Part of a small language model's weights: 2 heads of 64, a variant of Muon for these matrices.
Each number is 50 + 15 x the weight over its row's rms, rounded and kept within 0 to 99. Layers, rows and columns count from 0. The size before them is the row's rms in percent of the matrix's.

# q: layer 9 attention query, 128x128, rms 0.099, rows 0-52, columns 64-127
# k: layer 9 attention key, 128x128, rms 0.0985, rows 0-51, columns 64-127
q0 115:33 37 38 49 76 66 66 52 61 54 44 10 38 35 28 50 57 56 67 08 63 66 45 37 42 58 28 45 52 47 39 24 42 62 18 52 29 28 60 63 62 51 41 26 57 30 39 77 65 47 36 54 67 63 29 46 41 50 55 64 57 41 63 45
k0 109:47 62 45 33 59 45 44 37 46 45 49 40 44 49 31 74 45 36 58 59 58 35 53 34 67 45 71 59 24 46 69 35 61 36 56 50 52 47 71 40 34 49 56 44 71 52 05 57 64 62 37 56 43 42 63 47 71 56 55 61 58 62 37 70
q1 115:48 77 82 67 58 58 51 47 41 46 60 80 53 56 44 31 48 57 43 46 56 27 52 60 43 49 44 20 39 50 55 59 56 32 30 53 36 46 55 38 27 53 30 48 42 68 38 25 35 68 68 36 63 63 23 77 56 37 52 53 47 51 36 49
k1 111:55 72 67 58 36 49 60 43 55 34 48 61 62 59 38 62 36 50 36 48 49 45 58 33 40 17 49 63 40 45 65 63 45 67 48 48 65 70 35 44 25 61 40 39 42 46 87 50 58 44 53 39 54 56 37 75 63 73 43 51 34 42 32 45
q2 105:60 70 42 59 39 74 56 69 68 49 59 90 52 28 62 50 60 24 40 69 84 47 66 63 35 35 28 56 42 38 60 34 62 39 35 63 59 37 46 56 40 50 28 38 55 48 54 16 41 53 73 73 60 67 49 76 34 50 38 37 73 69 66 39
k2 099:52 63 72 35 60 62 47 65 43 41 46 37 62 48 38 72 27 58 67 85 53 48 70 60 54 51 20 29 51 58 44 39 46 56 23 54 67 44 45 37 75 42 52 31 56 64 82 24 45 48 20 45 53 65 54 44 50 12 55 49 33 52 59 56
q3 107:78 34 60 50 56 74 36 54 60 60 31 76 71 66 82 48 35 53 44 51 64 45 23 48 64 44 39 53 32 41 41 48 56 26 42 66 55 57 48 65 55 55 39 18 69 25 61 51 33 35 68 25 41 63 79 49 56 45 58 68 57 83 51 34
k3 098:67 57 41 56 58 50 77 47 48 38 52 22 60 66 64 67 50 67 43 34 65 41 51 68 13 55 42 40 62 56 41 72 50 58 79 53 29 44 49 36 59 48 58 49 25 50 48 44 71 60 65 32 42 32 37 79 77 34 58 51 35 51 63 59
q4 103:38 33 45 60 51 52 52 59 51 69 49 48 61 45 48 28 76 38 50 31 68 52 35 71 23 58 35 69 64 63 44 73 65 31 60 43 49 74 49 42 39 18 84 45 36 40 33 65 76 30 43 59 74 40 69 27 51 08 26 13 56 77 66 64
k4 100:59 64 28 28 57 66 71 40 49 45 20 24 75 57 53 66 40 29 34 50 60 88 59 52 34 59 36 47 49 34 54 39 42 28 34 53 68 71 41 64 51 21 64 62 52 64 27 72 60 53 64 12 51 50 62 47 39 45 56 50 38 53 74 58
q5 102:24 62 64 48 73 65 16 72 32 42 76 37 34 48 57 45 41 52 34 52 60 81 28 47 36 44 49 60 39 38 49 79 71 50 60 57 57 31 14 70 82 43 30 46 44 80 72 56 42 29 46 74 48 51 69 57 45 55 60 52 52 53 60 34
k5 100:76 55 56 67 45 71 28 69 54 66 53 55 45 45 57 69 32 58 55 45 59 50 50 78 59 53 80 46 50 99 64 35 30 55 55 55 61 68 45 55 85 37 45 80 52 43 67 49 65 43 24 36 60 46 39 49 49 59 30 51 53 41 58 31
q6 109:44 58 35 74 40 42 40 57 68 46 18 64 70 29 42 47 45 52 65 19 44 22 46 67 44 41 46 47 57 69 56 33 51 54 58 55 66 88 56 37 47 33 19 45 61 45 46 44 33 52 61 27 37 54 61 45 75 17 63 84 30 19 50 90
k6 112:72 57 63 80 86 33 65 34 44 69 41 53 61 90 67 47 44 42 39 31 32 40 51 53 49 40 34 39 65 36 35 67 51 51 53 52 48 47 36 50 25 57 65 50 78 34 69 59 65 39 37 51 38 69 25 52 48 49 39 45 37 51 63 67
q7 099:32 47 41 47 62 42 76 37 69 49 68 61 49 54 73 42 57 57 66 37 54 37 29 55 77 33 67 47 54 52 43 58 48 57 59 24 22 46 41 43 54 43 60 43 78 55 18 42 38 35 51 63 48 49 59 37 37 36 47 47 55 27 56 73
k7 098:43 67 60 49 61 35 99 42 41 71 44 49 37 34 35 47 30 66 57 55 57 70 53 46 50 58 51 31 62 63 52 37 41 60 46 63 31 90 44 28 31 43 47 46 34 66 65 79 91 36 67 35 48 57 62 56 62 39 65 71 44 22 60 54
q8 113:47 50 72 56 32 17 28 01 37 56 20 38 53 46 45 42 47 48 30 47 35 62 67 77 19 40 66 52 59 57 50 59 53 46 36 48 47 74 54 68 51 26 59 54 59 49 55 56 53 46 56 40 45 43 61 48 64 25 58 50 51 76 37 47
k8 108:50 23 66 70 35 62 46 32 74 32 29 35 71 43 28 29 31 62 53 62 47 68 51 73 30 51 45 49 63 52 32 47 50 47 62 50 35 61 56 60 50 64 53 62 37 68 66 61 45 39 59 38 41 44 64 29 45 44 39 43 41 58 47 58
q9 117:55 50 49 41 71 48 80 50 38 53 41 51 63 59 10 50 38 78 54 73 36 37 72 44 35 43 53 56 61 36 39 32 40 36 45 37 54 37 45 49 57 53 56 62 57 71 41 55 33 30 51 68 66 46 30 59 38 47 68 30 40 59 30 26
k9 112:29 54 58 17 39 37 42 25 56 57 54 67 44 27 43 71 52 63 52 67 51 54 70 47 48 26 73 41 49 51 48 59 49 35 70 41 35 45 47 61 68 69 44 66 61 38 21 47 37 31 30 41 33 23 25 39 67 38 63 67 54 59 52 43
q10 102:45 42 32 34 50 29 80 36 53 38 45 43 26 15 71 60 40 43 65 30 53 68 47 35 52 57 47 64 74 16 47 39 58 70 50 52 67 41 58 77 47 69 45 51 72 56 59 43 59 50 56 63 25 57 44 54 51 77 31 51 54 52 33 54
k10 102:21 75 64 10 61 77 67 43 42 56 89 39 42 44 45 57 49 30 53 65 47 46 22 38 60 57 66 59 50 66 66 45 38 35 26 50 33 46 63 40 48 68 51 25 44 53 18 40 46 66 53 64 68 31 49 40 40 31 42 75 57 27 53 33
q11 099:78 30 54 51 63 50 49 70 68 49 41 22 34 42 63 57 23 55 48 62 47 61 43 55 64 64 34 63 66 24 41 46 67 42 61 27 20 36 45 79 52 48 35 52 71 52 38 45 87 56 35 50 48 42 30 42 53 67 60 47 46 62 31 39
k11 105:54 67 41 27 34 75 52 39 60 51 54 57 50 41 81 43 36 69 64 38 53 25 46 29 65 34 69 68 48 81 64 46 78 39 54 77 63 48 41 35 56 61 32 77 47 37 13 55 16 73 21 52 49 56 73 62 53 24 70 34 46 76 66 47
q12 100:62 45 36 43 39 46 46 50 33 52 48 40 37 36 80 68 28 58 33 27 34 65 67 17 63 35 46 56 39 81 49 40 49 51 47 54 34 59 68 51 63 50 13 30 78 17 50 61 61 54 62 30 71 57 47 37 48 35 57 37 61 19 66 53
k12 096:38 52 40 38 68 42 69 57 49 34 42 53 41 42 51 38 53 47 82 45 18 73 41 47 32 70 53 54 69 47 39 43 71 56 45 55 38 59 61 36 51 62 85 40 70 48 33 38 63 35 34 25 49 07 75 49 45 51 40 72 46 42 40 55
q13 107:46 43 53 35 48 75 68 71 49 66 41 37 41 67 52 54 13 68 48 19 49 73 62 48 42 66 54 34 61 50 34 37 55 64 52 45 57 56 54 49 54 22 42 68 46 47 65 51 43 36 65 50 57 52 47 36 42 26 59 45 43 99 86 61
k13 095:54 22 50 26 33 48 85 41 69 30 53 67 57 36 55 64 37 29 55 62 54 43 47 68 38 57 53 44 39 54 57 49 50 64 71 27 66 66 47 38 89 29 80 57 43 60 26 32 41 47 84 65 53 57 31 63 56 44 54 83 39 45 30 45
q14 118:70 21 36 53 75 88 65 32 39 49 55 66 38 56 77 18 58 60 40 47 56 56 36 68 32 58 55 41 37 34 46 43 52 65 42 31 38 58 45 32 51 61 74 59 27 51 36 33 32 72 74 59 30 31 23 76 62 58 60 62 60 52 53 79
k14 111:44 54 51 32 61 48 76 68 46 55 72 83 61 33 66 34 39 60 46 39 60 40 46 45 66 52 41 05 34 31 28 46 52 56 40 53 50 52 38 60 52 52 40 32 55 37 55 53 34 61 69 31 50 74 37 58 54 35 24 50 63 40 52 70
q15 127:35 54 50 34 55 29 49 59 55 64 52 61 61 57 71 45 56 60 51 32 50 58 57 43 45 31 65 58 27 60 55 61 50 57 41 65 38 72 43 72 66 43 52 50 70 48 25 49 67 51 37 66 66 28 83 73 39 31 65 61 44 29 21 52
k15 123:47 38 47 71 19 19 55 49 58 84 30 36 44 43 62 49 44 67 69 45 58 50 46 20 69 42 52 85 63 39 37 63 53 68 40 71 12 66 75 57 54 24 70 46 73 38 74 55 67 47 52 51 33 58 82 35 41 49 56 54 26 22 54 25
q16 107:27 32 67 33 64 46 53 32 56 32 37 61 49 34 40 39 43 49 64 73 51 42 57 43 62 49 38 41 15 06 38 27 41 49 36 53 50 76 20 40 31 56 45 57 52 75 65 42 71 40 74 56 59 44 77 49 48 51 24 38 80 63 64 80
k16 100:34 68 48 73 48 66 65 33 58 32 24 68 29 42 54 50 63 52 61 79 51 45 34 64 30 19 70 54 17 55 32 53 45 58 34 41 55 46 52 46 62 41 67 42 48 55 56 57 43 53 69 58 43 70 31 40 36 44 34 42 75 68 53 44
q17 101:57 47 60 66 47 25 24 27 72 73 62 46 33 68 13 69 58 42 54 80 53 63 56 56 49 33 77 45 44 46 35 62 46 56 54 63 26 46 56 63 11 33 53 39 52 67 40 48 56 49 20 66 69 36 72 49 61 62 66 56 59 81 68 48
k17 097:36 68 38 82 49 49 53 60 38 34 57 81 67 32 30 70 34 43 58 76 64 24 50 61 73 51 70 48 60 30 42 42 39 57 45 62 55 84 49 46 49 42 33 50 33 59 40 55 67 40 32 60 49 47 63 25 52 46 64 58 51 59 52 61
q18 113:40 53 52 37 57 37 65 60 48 75 52 50 51 69 75 47 28 63 67 13 10 24 30 37 75 32 70 52 36 52 12 64 59 55 45 39 36 60 48 51 42 66 29 34 75 61 44 46 69 55 30 43 74 45 41 61 66 40 54 87 44 26 32 28
k18 108:61 57 56 74 19 30 48 48 32 43 55 39 46 59 60 53 43 51 28 13 27 36 40 11 70 43 92 36 78 41 47 76 52 53 46 63 46 61 43 39 38 67 68 49 64 57 51 54 57 75 58 61 55 41 64 60 56 61 67 72 25 53 20 32
q19 116:37 56 44 79 43 41 52 31 58 74 56 76 60 15 38 38 19 49 54 77 31 44 40 55 54 52 69 46 24 22 57 21 65 53 36 42 41 32 48 52 48 49 18 45 43 48 45 59 68 61 31 64 46 60 63 54 66 53 48 50 33 74 89 47
k19 111:67 52 62 99 46 56 58 69 56 42 45 55 51 40 17 57 41 41 63 43 36 36 28 75 61 57 40 37 54 57 48 73 53 75 44 53 49 64 32 27 50 55 36 28 57 43 56 29 33 48 37 26 59 47 35 56 51 26 46 68 47 61 42 42
q20 098:77 47 34 74 37 50 67 50 35 57 74 61 47 77 43 29 36 46 50 13 59 54 62 63 56 49 69 50 42 33 11 57 65 25 29 62 61 58 28 42 35 46 39 47 69 53 53 79 44 44 78 41 55 52 18 67 49 81 52 25 36 70 47 61
k20 095:39 71 71 42 42 36 69 64 62 32 21 50 60 26 41 46 29 58 26 35 41 52 38 42 47 49 67 35 54 44 50 59 48 62 61 11 44 61 50 35 65 53 26 44 71 66 27 47 50 65 59 62 50 53 21 69 60 39 53 88 62 75 60 44
q21 120:23 75 67 25 68 42 34 45 54 56 71 59 42 33 55 54 59 33 39 37 41 63 36 19 39 44 62 46 42 61 60 57 25 47 72 56 36 64 31 61 08 39 33 59 71 62 56 46 47 44 53 75 68 57 30 60 67 69 56 50 80 38 44 62
k21 121:53 59 56 72 57 64 55 45 33 36 65 62 46 41 39 71 74 37 66 39 63 51 50 36 78 35 56 34 22 60 44 56 61 75 50 52 69 74 37 35 37 63 51 57 50 49 76 69 54 35 50 51 69 37 55 48 55 51 40 44 55 49 21 51
q22 108:64 49 25 58 66 48 71 30 62 49 38 60 55 11 51 48 17 36 45 52 50 37 37 80 39 49 39 32 58 59 32 38 61 50 24 57 66 35 60 58 29 55 63 56 48 33 42 52 57 54 51 40 42 45 33 84 44 43 45 56 41 50 80 66
k22 111:46 78 44 39 71 50 46 44 44 46 44 62 76 79 44 51 69 55 30 65 27 45 38 43 66 55 29 41 67 45 42 57 63 30 41 39 27 66 71 35 46 50 55 35 71 44 26 33 21 49 35 72 77 44 38 53 41 50 59 35 49 72 43 71
q23 096:64 49 39 44 53 51 64 16 59 65 58 39 62 71 20 61 43 50 55 74 62 59 53 61 56 34 79 48 43 65 56 59 58 61 50 35 27 38 36 37 99 33 36 46 56 60 56 39 61 39 66 72 46 13 76 38 42 54 60 64 55 36 22 25
k23 096:49 40 51 66 44 64 45 73 27 66 56 38 48 41 41 53 09 52 57 54 41 59 49 63 57 53 62 64 49 43 41 49 61 44 55 52 32 45 61 73 57 14 59 19 47 67 62 85 65 68 58 58 37 46 35 45 68 29 45 59 71 60 66 09
q24 117:55 72 56 54 58 28 17 61 34 44 18 51 99 39 74 34 60 45 46 43 65 53 52 36 39 52 50 33 41 77 53 52 28 52 56 56 55 62 75 44 39 47 80 19 58 46 58 68 44 33 66 54 51 42 63 37 55 49 68 46 33 34 53 61
k24 114:45 65 71 74 52 36 36 58 54 39 19 32 49 60 60 51 70 22 50 67 56 77 80 55 29 48 26 47 65 43 40 52 34 53 55 76 54 67 50 62 13 15 52 83 12 51 86 28 50 55 49 71 59 49 66 68 45 72 49 58 34 41 64 56
q25 123:58 71 60 40 61 72 70 71 49 46 65 74 49 51 72 56 48 41 52 61 52 53 50 72 39 54 47 37 22 47 61 68 61 39 64 47 43 58 54 44 37 35 89 53 68 56 64 45 26 65 42 77 63 44 67 71 58 44 41 17 36 54 59 87
k25 111:59 63 27 38 26 57 57 79 61 58 26 66 53 63 60 38 57 40 58 64 65 49 53 59 49 40 28 19 35 81 56 41 59 42 36 56 57 59 35 56 45 58 14 34 48 24 37 38 68 40 64 59 57 56 35 54 67 70 66 62 57 59 72 61
q26 100:49 31 50 20 35 74 53 47 43 49 38 68 66 62 50 44 62 43 39 47 66 31 25 75 23 67 31 60 32 36 52 52 41 73 55 61 47 61 66 51 84 41 49 22 44 55 42 33 54 64 73 43 45 53 27 51 71 70 52 67 42 49 62 66
k26 094:77 32 28 20 88 43 72 27 76 60 54 45 35 44 70 43 56 40 39 38 47 65 63 39 42 42 56 57 51 42 59 73 40 48 57 57 41 48 41 41 45 68 43 57 50 32 55 38 26 70 50 61 46 50 57 70 49 46 43 50 63 51 41 49
q27 103:42 29 70 43 33 65 59 46 58 60 59 41 33 56 24 57 79 60 68 46 49 59 37 77 73 30 60 50 49 59 33 48 46 39 76 69 52 72 31 44 25 22 27 44 53 48 51 73 60 57 59 51 50 74 42 27 52 33 72 55 70 30 71 50
k27 103:46 29 50 61 36 27 59 28 37 28 44 63 46 55 67 49 27 55 70 53 62 27 53 45 50 42 63 61 54 44 31 65 36 64 57 61 51 61 63 19 35 50 46 55 21 78 49 63 47 44 53 15 45 50 59 37 39 25 84 60 89 54 46 77
q28 112:39 83 69 57 60 44 87 20 36 55 32 46 47 54 80 61 56 46 33 67 44 61 42 49 24 52 64 34 45 50 52 24 52 34 34 23 35 83 52 51 59 53 72 40 72 10 72 23 27 47 53 51 41 64 38 58 68 64 59 47 23 57 66 73
k28 114:46 63 37 49 43 54 64 48 72 56 17 30 79 38 52 40 59 42 68 24 47 50 40 46 47 58 49 50 59 50 41 24 73 63 43 34 50 42 51 56 65 48 61 38 72 63 57 58 32 77 69 41 40 35 42 30 60 57 53 48 54 48 33 50
q29 102:41 58 51 63 40 36 37 33 54 52 41 65 59 72 48 69 58 61 44 64 33 38 48 43 16 53 37 51 46 44 43 47 22 40 68 17 70 46 63 55 96 56 55 61 47 45 58 45 23 31 71 43 37 55 67 48 56 63 31 56 65 45 51 57
k29 097:50 39 57 32 54 49 63 53 59 74 48 71 61 58 52 26 38 36 64 51 60 28 37 47 65 60 31 50 76 53 31 32 32 40 64 66 79 53 46 63 40 39 45 55 24 36 57 24 78 47 65 49 46 47 56 44 52 48 52 57 68 40 66 50
q30 102:59 74 47 49 23 52 76 45 47 56 52 49 44 30 81 20 70 43 62 68 46 68 46 57 21 47 41 48 73 47 64 64 65 29 49 39 58 34 47 73 70 67 65 65 38 70 42 38 60 35 45 36 83 63 29 38 50 42 57 21 52 57 50 41
k30 098:47 54 48 16 50 70 30 58 61 52 69 37 62 48 55 68 69 68 20 84 47 72 51 61 61 49 31 63 26 47 77 55 58 23 64 37 46 56 16 18 58 52 59 40 56 53 19 24 64 64 40 27 49 53 59 56 48 59 51 23 50 48 41 79
q31 108:40 62 40 46 51 45 37 60 46 63 70 77 41 58 99 37 60 51 67 55 50 34 43 68 36 29 44 55 27 27 70 48 41 28 39 67 77 37 33 56 42 60 38 52 48 27 49 43 65 76 48 45 60 63 40 50 65 76 50 58 55 55 58 83
k31 109:75 54 58 58 28 69 68 60 73 48 59 67 39 57 71 78 45 57 49 60 49 34 36 16 51 62 40 40 16 31 57 50 46 40 48 31 54 46 18 53 41 50 53 39 53 42 67 38 54 63 58 32 69 51 38 52 33 71 60 26 56 57 44 42
q32 113:65 47 74 71 22 65 37 38 47 37 49 46 68 32 55 38 47 45 40 46 46 68 42 59 64 49 64 26 33 38 42 66 52 56 32 46 53 65 35 41 75 04 70 24 56 60 41 94 52 42 43 51 43 37 51 37 74 48 54 47 54 54 51 60
k32 115:42 43 29 95 52 28 48 39 41 61 29 67 80 28 38 35 38 54 59 35 42 77 67 71 46 65 67 40 37 64 64 28 74 72 41 53 27 64 60 49 33 48 55 53 25 47 80 52 55 56 46 28 40 69 23 58 43 53 39 41 48 57 66 62
q33 096:43 80 64 32 39 51 58 71 76 53 50 43 53 48 34 45 43 49 36 41 77 70 67 38 58 64 64 31 36 56 43 22 67 52 38 37 72 35 41 33 58 52 28 39 00 64 62 54 49 76 43 46 76 46 61 48 61 64 51 51 50 68 61 41
k33 097:60 41 57 39 66 44 20 68 39 24 53 61 82 28 33 54 58 27 66 43 40 37 42 58 36 43 55 47 12 49 71 46 57 52 66 70 65 46 50 53 54 37 58 60 77 90 61 21 60 73 50 49 42 31 65 45 60 71 13 50 70 49 33 43
q34 108:46 61 44 34 55 48 13 51 49 74 36 50 68 41 58 47 24 53 27 48 33 25 40 48 42 60 64 32 51 56 37 79 64 52 45 69 36 45 39 59 66 59 42 22 71 33 63 37 50 48 42 59 39 30 29 29 64 45 44 80 94 43 68 46
k34 111:62 40 47 98 47 57 59 68 36 55 37 60 69 65 30 51 39 48 40 53 44 61 59 60 51 69 68 52 53 64 54 81 34 84 40 71 33 31 50 54 63 44 69 46 46 49 84 49 47 65 63 56 41 46 57 70 48 27 71 60 20 55 43 30
q35 111:35 49 76 64 41 55 52 78 48 52 63 43 48 50 24 38 58 61 43 52 45 63 54 56 30 51 65 58 57 64 60 65 46 34 52 69 62 61 67 54 59 52 66 50 45 52 28 50 44 58 50 50 67 48 57 46 43 66 69 29 42 48 73 55
k35 104:65 68 46 27 45 28 48 70 40 34 54 76 55 60 41 54 61 51 54 56 54 52 69 42 68 38 56 33 54 37 77 75 52 51 85 44 77 64 41 50 40 48 22 45 68 61 72 48 54 60 45 64 73 65 56 20 41 51 50 44 43 21 73 60
q36 100:31 57 45 63 63 58 49 43 25 80 60 51 68 61 64 25 50 43 53 46 45 35 55 31 58 39 46 60 55 52 56 45 51 45 84 33 33 72 60 49 65 31 65 59 54 62 54 45 46 55 76 49 25 35 63 67 45 64 49 77 34 26 50 24
k36 101:57 54 53 72 17 45 43 51 53 74 67 52 51 49 78 38 44 43 90 30 36 47 32 17 69 68 26 42 56 68 55 41 49 72 36 53 39 50 29 55 38 45 48 46 72 59 76 47 62 51 30 44 48 40 58 56 43 41 52 79 55 40 68 61
q37 110:30 77 58 57 41 70 49 64 43 43 65 73 53 51 38 37 48 53 45 41 29 64 64 29 38 30 76 06 51 56 53 56 59 65 74 31 70 47 54 42 70 64 55 46 75 75 55 41 55 57 76 75 39 40 60 40 53 53 66 60 24 30 43 36
k37 110:68 28 47 65 33 18 45 71 49 38 55 72 59 64 36 28 29 55 62 69 40 34 83 48 60 56 39 46 55 85 60 44 56 76 56 52 60 75 48 45 46 35 59 52 51 44 73 43 49 50 49 60 40 54 35 30 42 42 43 72 55 50 57 31
q38 111:38 50 48 41 59 51 48 14 16 22 19 72 59 47 54 51 32 53 46 54 61 40 76 84 49 51 62 78 85 26 46 23 36 39 52 50 48 58 70 48 59 26 41 42 51 53 58 65 55 09 51 65 41 44 49 70 67 51 57 67 48 15 46 85
k38 105:44 43 66 61 67 52 49 33 58 76 38 42 58 54 38 61 43 38 70 40 57 53 54 71 49 68 63 68 64 58 38 48 35 50 38 67 23 58 31 62 43 38 51 40 44 41 76 26 34 24 54 57 46 55 42 55 61 19 47 36 99 53 40 55
q39 107:39 25 48 40 45 57 85 76 45 54 67 58 38 34 32 04 68 44 57 57 27 51 39 36 58 43 50 35 48 56 34 46 58 34 49 42 44 80 47 65 87 53 64 70 54 46 79 68 50 62 55 70 55 36 56 43 44 27 54 45 37 77 87 59
k39 108:80 33 46 57 34 52 56 28 62 26 08 46 54 31 37 57 58 62 36 40 39 67 24 57 49 29 72 41 72 68 43 36 49 67 59 39 58 58 52 40 69 50 60 54 61 59 74 34 51 73 49 43 49 57 39 52 38 44 40 69 65 44 77 84
q40 106:71 22 53 38 56 81 86 33 57 70 41 39 37 72 70 54 53 72 34 49 67 46 63 63 75 71 50 39 33 46 33 46 48 52 42 48 57 46 40 43 53 40 28 57 66 59 64 59 84 63 47 59 42 53 72 50 41 23 44 61 48 48 70 44
k40 107:19 38 54 48 44 20 75 52 58 32 41 60 42 49 39 33 49 59 45 28 44 51 57 58 64 44 51 65 62 72 54 53 59 43 48 27 45 47 55 47 53 53 59 37 89 81 47 54 54 82 83 61 24 25 64 68 51 29 19 71 39 40 61 48
q41 105:38 77 65 58 34 68 47 42 46 38 64 57 64 28 48 76 51 32 74 53 64 51 16 57 74 55 64 41 43 35 47 57 48 76 62 58 66 21 26 39 25 42 58 20 35 52 49 45 40 59 28 52 62 21 55 57 36 44 58 56 47 31 28 55
k41 107:34 49 48 94 55 65 08 50 37 63 41 55 59 44 65 56 40 35 53 48 64 31 60 42 30 46 52 46 65 68 69 49 44 50 55 59 47 42 71 54 63 34 74 39 47 39 47 41 45 22 39 33 67 56 23 43 54 51 53 55 64 14 42 25
q42 109:57 52 70 43 73 72 59 51 55 43 48 68 63 55 70 52 57 48 62 57 48 42 71 83 72 57 31 51 51 63 59 42 42 54 40 57 58 41 19 55 64 42 46 76 46 42 63 19 45 35 75 47 62 42 29 70 54 18 29 34 47 34 51 82
k42 115:48 47 49 30 49 65 81 67 49 85 60 69 55 75 58 50 76 59 62 55 58 36 74 54 67 38 24 60 79 50 64 51 56 32 50 39 67 56 38 38 61 53 52 52 47 65 54 27 50 76 82 54 12 50 67 51 50 40 45 59 66 52 48 44
q43 110:55 57 69 59 47 46 10 37 33 54 68 64 44 71 51 34 53 26 64 56 46 59 49 16 49 41 52 53 38 80 79 49 30 65 66 66 59 57 67 38 36 42 43 52 45 33 57 30 38 69 55 41 60 46 42 56 32 34 57 33 39 46 62 45
k43 107:29 59 58 66 62 45 37 58 51 42 69 42 25 70 51 52 63 36 56 56 30 40 53 58 49 56 25 61 78 25 36 70 53 61 53 64 69 49 37 61 65 78 22 86 15 48 78 51 54 59 51 46 47 67 48 55 37 86 59 54 50 46 24 44
q44 103:43 36 51 56 39 62 46 52 56 51 47 47 66 37 47 41 11 32 48 71 71 59 66 87 23 50 43 23 53 37 84 35 95 40 22 42 35 38 74 59 35 48 41 50 78 22 52 29 34 55 58 48 37 68 43 45 67 63 67 69 47 45 56 57
k44 108:64 49 22 27 41 59 87 28 68 59 49 61 61 71 31 60 48 48 63 56 43 51 30 54 55 50 31 41 56 28 61 73 31 27 51 60 44 49 62 44 57 45 34 45 54 35 51 30 51 42 60 76 37 68 53 61 50 29 12 35 23 90 15 83
q45 095:34 66 58 62 79 43 85 42 41 38 59 64 62 32 33 62 41 43 45 47 57 44 42 28 47 50 51 37 49 25 92 46 73 49 45 56 13 52 43 60 58 48 68 70 59 53 45 46 61 50 52 49 44 51 58 63 79 39 35 59 26 50 84 46
k45 099:64 53 48 88 61 49 60 75 62 69 63 44 48 32 49 54 67 35 32 66 53 56 42 61 23 51 43 39 41 55 69 48 60 68 24 57 72 42 66 48 71 40 31 40 58 37 66 35 88 49 30 49 42 34 61 42 67 49 59 51 29 65 76 50
q46 099:40 69 28 64 48 40 23 48 55 53 55 51 30 28 55 64 49 56 56 32 66 56 31 36 47 45 82 47 39 57 74 41 37 63 33 62 32 55 44 50 54 64 51 51 70 28 37 40 58 21 48 23 24 21 42 73 73 64 71 47 35 60 48 31
k46 100:56 72 75 75 70 30 47 87 33 47 56 40 64 55 19 72 72 45 28 44 47 43 72 23 52 43 44 31 55 67 71 38 51 71 40 44 31 17 50 64 57 31 73 50 38 61 57 60 54 25 10 54 63 57 62 38 72 40 60 47 31 55 27 45
q47 107:43 67 62 41 44 33 57 55 26 69 20 26 67 31 48 51 24 33 73 48 46 41 45 40 57 61 47 66 33 62 69 59 41 42 59 46 73 72 33 46 57 48 45 82 29 66 56 38 46 53 43 34 51 56 62 45 54 41 61 36 48 65 19 71
k47 106:46 50 84 62 51 30 47 64 54 60 52 27 40 38 55 50 76 45 62 57 56 75 39 43 60 27 50 50 53 43 42 71 66 16 61 36 42 68 24 46 48 48 66 60 49 56 52 62 29 46 29 51 73 81 62 27 56 60 61 18 72 57 55 36
q48 124:38 49 58 43 57 72 17 59 61 42 57 74 63 51 47 64 81 46 47 54 53 77 47 49 49 35 36 58 35 51 57 50 33 48 62 68 51 57 74 50 33 52 36 36 39 49 68 23 37 42 49 42 77 42 51 47 60 67 38 55 37 62 80 45
k48 119:53 55 37 75 65 43 45 71 46 44 50 33 36 64 36 42 64 46 44 60 57 40 52 33 44 51 47 43 35 32 54 68 46 65 38 64 79 49 37 55 45 67 50 54 32 76 96 34 34 49 44 50 53 50 83 37 56 66 29 74 54 35 80 47
q49 101:56 23 58 34 41 58 58 51 59 26 40 25 43 56 64 64 54 50 52 53 43 38 52 10 27 52 19 71 71 47 67 42 58 42 43 49 45 22 53 56 66 43 65 44 64 30 65 56 19 58 57 53 57 47 17 53 37 61 46 50 50 78 45 59
k49 100:51 60 48 12 57 68 38 39 54 70 80 34 48 27 28 57 59 46 37 60 50 46 58 23 43 46 44 55 49 37 79 28 52 49 33 36 50 24 43 35 70 76 56 30 49 47 41 57 60 64 57 45 44 58 51 48 52 65 32 47 33 75 80 48
q50 115:49 59 70 31 48 75 41 35 46 59 38 58 65 57 62 57 39 34 64 71 67 43 41 20 32 54 58 73 31 44 43 45 43 42 64 81 52 44 59 61 70 14 63 56 37 54 50 38 54 45 37 30 38 36 56 58 60 40 67 80 38 52 49 59
k50 114:32 32 31 75 41 82 64 24 57 58 79 54 33 38 63 54 73 51 61 56 39 38 41 74 54 62 22 45 77 23 53 44 46 59 40 45 55 21 52 62 47 34 86 50 53 46 82 25 45 48 38 60 28 48 28 39 68 53 22 52 51 44 57 30
q51 107:69 27 43 66 46 51 49 52 46 64 29 27 69 37 47 61 60 64 20 47 43 51 58 35 62 59 79 67 50 58 24 72 39 50 67 45 37 56 62 60 16 51 36 84 45 57 47 71 57 42 51 49 47 52 29 58 66 58 60 28 53 44 55 63
k51 106:36 36 47 38 51 29 49 53 46 38 18 44 79 39 44 52 65 51 44 28 54 52 48 50 46 40 69 39 58 43 33 33 66 38 41 73 74 66 23 58 22 51 69 59 32 59 53 53 26 54 25 54 55 54 68 65 55 35 43 38 27 62 63 50
q52 109:49 63 37 64 51 53 50 45 28 71 62 70 36 44 51 74 19 70 54 34 25 32 14 27 77 32 51 50 34 47 45 49 67 43 52 56 52 57 77 49 44 59 38 45 51 38 39 50 72 66 40 47 34 25 79 49 64 33 74 69 53 57 48 11